Weights of a small transformer language model.
Architecture: LayerNorm before each block, rotary positions, biases, tied embeddings, attention and MLP in parallel.
Training: a variant of Muon for these matrices, 430M tokens, 6554 steps.
Each number is 128 + 32 x the weight over the matrix's rms, rounded and kept within 0 to 255. Layers, rows and columns count from 0.

# layer 2 MLP down (transposed), 1792x448, rms 0.136, rows 1175-1189, columns 112-223
[[123  97 145 189 116 135 146 142 173 145  91 126  90 123 107  87 132  89 117  88 175 113 117 150 144 152 117  98  86 114 169 179 159 131  78 142  77  65 167  97 135 136  88 163 162 142 128 142  85 127 138 110 130 140  87 108 130 140 160 163 106  89 158 110 120 136 119  95 129 120  98  73  86 130 144  74 176 107 133 151 117 142 125 137 140 152 192 155 109 104 151 111  68 141 117 127 110 100 122  86  98 149 112 107 100 126 112 159 128 166 111 172]
 [128 121 143 130 135  66 119 110 164 126 181 101  85 137 100 149 135 111 168 189 102 113 127 124  84 165 152 159 190 106 122  96 185 172 142  40 113  78 147 102  72 163 118 132 132 131 130  47 157 153 169 107 106 128 107 152 139 129 108  89  94 111 163  99  99 136 125  86  78 115 149 164 113 107 111 101 147 108 141 116 141 123 149 148 182  90 122 127 114 129  67 148 133 133 255 185 153  52 156 118 131 150 129 163 127 102  71 162 130 147 134 126]
 [163 130 147 103 135 126 120 121 132 135 115 135 104  69  75 171 149 118 157  72 183  75 128 230 141 127 149  90 137 162 116 133 129 100 109 103  96 189 161 112 121  99 195 119 145 167 158  61 132 176 155  97 106 128 112 129 153 110  95  92 113 152 151 112 107 142 132 103 152 118 116  87 158  81 183  71 128 154 134 132  74 108  91 130 131 155  77 157  30 135 153 158 146 159  96 100 151 149 106 135 148 139 120 130 142 133 117  98 151 127  66 184]
 [147 125 130 118  77 169 166 106 124 170 128 124 145 168 110  71  47 116  80 159 150 105 104 166 135 118 140 149 117 103 112 104  50  77 212  88  82 141 172  66  98 222  86 103 119 172 112 181 153 154 133  96 148  93 103 151 139  92 127 142  99  95 114 167 145 108 122  93 118 114 179 175  97  79  81 148 192 174 116 137  89 162 131 126 132 127 148 134 123 121  85 122 106  86  96 152  69 129 131 156 132 137 146 134 154 115 114  94 198  71 170 103]
 [108 177 124 130 155 127 105  95 189 214  78  78 147 186 143 159 129 157 155  71 121 170 107 132 216 211  90 106 186 101 105 199 102 124 133 108 108 177  90 179 111 133 163 151 125 170 157 167 104 124 146 101 138  71  73 156  84  79 108 192 126 201  93 113  86 146  99 183 149 193 106 145 102 130 135 150  94 113 104  81 147 136  51 124  89 100 160 135 150 133 132 140  69  79 156 147 124 163  96 135  96  87 113  91 139 140 129 117 121 101 158 155]
 [146 152 108 200 125 132 136  86 151 103 172  96  85  79  72  97 118 153 156 111 153 118  72 159 125 116 148  78 105 131 179 115  75 188 180 154 161 133 132  91 126 130 117 141 120 121 103 192 164 153  87  93 150  95 100  94 131 146  98 154 180 116 124 129 133 112 156 128 164 188 124 145 153 130 155  81  58 181 120 181 119  98 112  55 157  98 121 131 124 156 184 114 161 146 159 122 107 118 139 126 185  92  95 143 104 135 138 135 149 100 148 170]
 [119 113 120  92 147 121 103 194  96 138 139  54 120  89 153 130  86  79 118  85 125 101  99 152 114 136 100 123 102 136 152 102 127 144 168 148  78 122 110 107 145 180 127 162 162 140 140 109 112 116 165  96  57  58 153  41 171 134 119 134 119 137 152 125 133 108  84 124 120 198 121 135 141 130 116 152 139 165 109 110  97  98 173 157  90 105 160 105 160  93 132 103 168 153 163 200 122 153 151 145 128  91 146 112 109 150 178 127 108 176 120 104]
 [109  89 135 137 138 111 122 126 159 138 121 153  89 161 111 161 143  84 153 150 191 107 120 130 113 181 126 134 140 127 122 111  84 143 104 129 144 100 110 108 142 162 152 171 153  94 142 112 114  98 115 106 139 119 147  86 109 141  98 124 127 142 101  95 109  87 169 155  91 116 109 107 143 144 146 134 148  92  93 111 168 140 146  62 159 130 164 115 170 160 175 161 128 129  82 143 106 122 166 134 124  86 117  75 134  89 106 118 137 110 104 145]
 [161 166 138 112 147 138 123  72  95 120 163  91 147 147 128  92 112  83 148 133  89 125 136 122 132 180 104 117  97 119 112 115  94  86 144 120 128 178  74 153 125 114 136  87 172 161 146 119 173 160 142 160 113 112  90  80 173 107 120 128 193  76 116 140 149 177 141 131  43 121  97  85 137 107 104 144 124  99  96 115 169 166 171 105 118 150 161  98 114 176 135 150  84 116 143  96 133 123 141  81 135 145  96 148 157  99 172 155 158  97 180 173]
 [163  98 161 149 112 108 140 123 128 147 135 136 127 130  82 183 140 133 141 136 100  95 155 126 115 136 105 119  88 113 107  88 121  61 139 131 169 105 150 131 159 132 107 148 161 126 145  70 127 123 117 152 112 139 145 109 143 128 140 135 121 158  80 150 169 131  96 119 126 139 101 118 155  86 117 121 136  73 179 117 117 112  97  96 104 138 146 163 119 139 145 134 104 145 103 111 180 150 163  65 137 159  76 111  98 135 119 101 102 129  85 160]
 [128 150 143 109  94 179 130 116 140  93 139 171 119 143 100 123 156 118 128 152 119 146  58 109 124  87 164 158 172  86 130 138  86 152  95 133 163 160 115 159 124  96 145  86 145 186 115  83 123 103 124 137 140 118  76 120  87 123 136 155 135  64  64 140 162 134 128 138 109 126  86 181 153  90 123 127 135 115 167 132  85 124 120 115 103 227 161 102  99 111  33 147 155 117 129 121  99 199  87 184 128  99 145 132 126 137 121 116 181  88  36  94]
 [129 105 171  83  90  88 164 136 122 109  91 122 152 127 161 140  81 112  92 114 119 132 124 146 114 109 204 134 132 190 168 150 177 159 135 128 110 172  98 238 162  90  97 144 172 141 118 160 163 135 147 109 108 162 186 107 110 148  74 171  80 117 197  86  91 130 133 125 183  87 109 167 121 135 120 101  89 164 155 130 128  97 152 137 100 188 113 143 119 119 109 103 106 146 141 107 149  89 149  98  98 146  82 128  65 113 117 101 115 167  94 144]
 [126 133 156 111 202 177 132  65  82 116 171 106  86 169 165 139 130 111 117 132 113 146 168 159 165 156 160 150 197 196 133 135 118 138 175 114 178 150 146 152 144 135 127  92 130 131 153 138 128 123 123 115 147 116 162 140  85  72 206 111 113  58  61 114 131 127 104  95 131  91  97 172 102  83 101  56  62 107  78 142 103 141  49  93 141 158 155  98 107 141 177 143 177 150 141 144 110  92 193 143 129  88 160 104 152 102 139 125  96 134 134 135]
 [136 119 121 109 202  95 150  72  75 112 166 102 120 175 136 167 191 126 165 187 179 141 147 134  98 178 148 114 181 118 135  77 183 144  76  90 149 104 162 166 119  49  99 157  51 149 152  40 152 141 172 141 154 171 146 119 132 133 146  84 155  84 178 118 177 149 138 140 136 104 123  89 141 104 124 148 143 113 166 103 100 138 158 109 136 124 140  90 187 122 146  75 172 116 133 142 132 173 152 159  79 108 156 143  87 216  82 137  63 126 114 134]
 [ 49 111 133 174 102 122 121 146 105 134 126 174 138 151 114 124 129 105 143  92 136 119  84 110 108  87 111 152 110  82  85  90 104 180 145 145  67  68  95 165 181 160 121 165 185 157 132 122 100 132 101 118 112  81 150 101 123 181 125 198 175 123 162 122 127  86 148  84 168 148  88 126 106 135 148 156 110  65 109 148 109 111 114 174 130 145 123 109 140 144  57 107 145 114 159  93  57 165  69 109 142 166 195 117 187 134 159  84 157 144 141 172]]
# layer 2 MLP up, 1792x448, rms 0.167, rows 1176-1189, columns 112-223
[[125 206 126 111 115 117 166  86 214 121 174  98 143 136 155 128 107 121 115  91  72 131 119 136 137 204  61 136 122  86 122  38 161 187  77  96 102 134 180 137 111 130 134 120 107 142 186 121 112 138 121  79 114 103 205 129  78 138  93 116 148  35 120 133 178  11 154 102 171  95 114  97 185  92 143 129 168  94 139 162 149 143 137 161 130 144 105 104  97 120  89 227 123 143 179 162 144 150 153 156  99 191 104 157  95  67 136 175 169 101 166 163]
 [ 72 137 139 121 128 112  78 117 192 108 107 129 188 119 132 117 120 117 115 105 109 125 168  92  79 151  82 109 168  62 148  99 122 128 124 104 115  89 155 139 111 138 130 147 154 114  93 157 102  87 172 158 154 157 111 188 115  91  88  97 104 159 107 103 154  75 118 134 168 130 131 142 103 161 140 105 180  87 148  88 138 179 164 112  83 124 117  99 104 160 195  70 138 151 139 225 146 159 114  81 112 113 114 186  92  86 147 202 152 122 107  73]
 [ 61 120 138  95 141 159 194 144 121 129 122 172 114 178 146 171 184  88  82  68 149 138 116 130 143 109  78 135 116 116 159 131 185  61 166 121 164 130 170 111 132 182 100 102 149 143 107 203 104 142  65 172 131 122  44  51 120 136 163  66 113 142 133  90 168 108 130 120 132 154 112 146  80 127 125 106 162  72 105 124 139 114  47 117 103 170 147 102  99  77  87 162 134  67 136 136 159 124 122  78 115 100 141 142 113 124  93 110 115 142 119 142]
 [ 69 144 163 131 150  87  72  74 160 129 104 129 150  84  83 176 168 171 157 176 132 118 148  92 211 145  47 116 166  98  83 147 114  72  94 123 132 127 163 135 175 110 113 141 113 112 141 167  89 137 100  92 147 148 162  98 125 123  53 195 133 146 169 110 146  89 111 122 144 131 131 132 104 150 106 131  91 147 101 100 109 117 103 130  98  81 135 131 139  59 162 119 181 127  64 162 128 152  99 104 140 142 174  87 137  50  63  70 117 132 103 119]
 [208 112 119 129 149 135 120  92 114 102 127 145 136 130 174 187 130  78 144 155 125 138  92 128 115 143  76 102 164  90 121 118 142 132 129 104 126 194 137  89 150 123 175 115 107 153  64 125 159 162 109 125 145  64  77 130 132 201 128  66  94 130 160 109 121 169 131 127 150 162 131 120 124 118  89  98 105 122 154 123  90 130  82 122 182 176 174  77 135 148  26 152 157 135 149 149 106 126 131 152 110 157 143 156 105 168 105  98 140 107 114 121]
 [107 137 124 111 129  97 171 128 121 153  95 155 127 102 120 126 108 116 133 133 106 111  87  59 122 151 120 142 132 171 127 145  68  94  96 121 132 110 153 128 158 143 190 124 133 126  64  81 163 153 111 119 108 162 143 117 113  78 108 122 161 137 145 126  63 107 131 115 127  57 216  97 130 123 134  97 118 175 134 121 163 113 108 126 183 149 163 104 170 168 144 131 131 121 108 122 155 162 119 166 111 155 139 130 155 136 181 135 122 151 150 192]
 [145 159  63 124  75 109 145 158 116 151 167  94 159  98 123  97 102 143 164 153 129 145 112 154 158 110 139 105 162 105 136 146 165 138 160 141 121 112 139 136 146  86  84 114 145 103 133 173 125 182 112 108 169 145 152 159 179 150  95  92 151 120 141 155 104 148 117 132 107 136 139 111 102 126 147 168 140 154 104 165 137  65  71 124 170 116  79 135 179  97  72  82 152 111 121 121  84 114 132  99 131 127 162 132 132 128 123 146 185 162  85 106]
 [201 191 143 100  86 129 159  94 116 145 130 162 161  99 189 126 159 102 102 143  96 158 139 162  84 173 106 181  63  75 118 167  66 121 147 108 180 160  76 102 105  93 142  72 170 136 139 194 114 168 161 149 131 175 146 151 168 179 135  79 184  67 123 133 146 151 168 102 122 110 149 120 106 134 186 176 129 141 170  92 147  88 182  80 102 205 125 155 112 153  70 137 121 126 147 134 155 140 187 141 170  72  89 135 125 130  80 103 100 129 192 177]
 [164 115 126  85 177 151 116 155 156 156 149 150 138  70  84 107 149  69 116 100 127 184 116 161 136 172 108 115 149 142  97  88 113  83  88 109 149 153 167 131 171 153 114 129 101 130 107 193 121 111 111 176 146 156  70 120 189  64 169 115 155 176 127 111 154 121 103 129  91 128  76 133  64 154 114  99 146 176 142 181 148 209 121 135 139 128 107 137 166 145 187 158 189 126 161 109 148 116 155 131 120 181 132 103  82 161 148 193  81 101  58 146]
 [118 146 159  67 134 140 124 176 100 224  90 146 141 140  92 169 109  81 166 153 134 187 152 109 101 110 131 137 116  84 113 148 152 136 154 139 100 154  78 154 142 102 101 157 139 126 167 137  99 103  98 165 101 113 167 120 159  91 113 132 105 109 118 155 133  86 172 130 122 121  63 112 121 141 164 139 122 146 124 126  59  76 181 120 161 164 139 126 115 139 126 139 176 134 113 147 147  98 134  96  58 108 129  19 117 191  84 112  85 111 120 149]
 [ 81 134 119 116 195 154 123 143  93 113 142 138 118 118 111  80 134  97 150 119 154  82 183 101  55 105 177 138 108 120 126  41 137 106 128  69 128 142 135 157 121 105 156 149 104 153 119 169 140 135  81 145 166 181 133  95 145 117 104 168  47 109 127 114 103 131 197  75 186  85 165 123 148 125 131 112  80 107 117 140 128 166  98 162 121 157 169 141 175 128 170 124 118 104 119 185 113 101 111 148 110 118 142 147 112  83  95 104 124 144 122 129]
 [ 95 119 131 150 129 152 139 104  77 111 143 112 102 116 163  87 123  75 119 109 121 140 116 182 149 120  99  66 141 176 128 157 132 171 120 142 101 112 173 169 148 132 130 107 119  85 131 150 119 137 106 134 176 124 133 170 121 141 114 103  86 120 119 171  68 165 154  99 155 147  99 127 104 118 128 143 153 123 119  92 170 171  84 140 140 119  82 120 138 141 158 107 136 183  98 158 139 107 169  78 111 142 183 157  22 138 108 140 162 121 113 130]
 [100 208 116 155 140 146 170 127  65  59 103 163 143 162 145 100 151 165  96  90 148 136 172 174  96 197 147  84 160 140  82 100 114 126 121 162 134 120 133 125  78  71 155 136  59 120 154  86 162 184 103 141 149  95 105 162 216 174 125 104 118 115 132 147 150  60 134 154 142 145 126 100  54 150 127 139 109 129 157 119 142 115 151 152  86 147 153 156 159 148 133 130 127 165 149  98 125 119 151 106 129  84 138  84  86 174 114  50  94 119 139 119]
 [116 152 143 128 181 178 158 186  71 127 128 111 119  80 138 105 146 127  52 146 126 101 128 127 156 143 132 105 129 129 115 143 125 123 163 149 154 110  90 123 114 166 123 142 132 106 155 146 180 166 167  75 109 147  97 102 211 167 123 168 125 199 156 115 118  93 140  65 129 124  92 106 137 132 109 119 124 144 124 180 150 105 113  51  74 122 143 127 118 139 144 173 134 153 150 137 103 154 199 146 151  13 141  80 109  85 127 101  74 169  53 152]]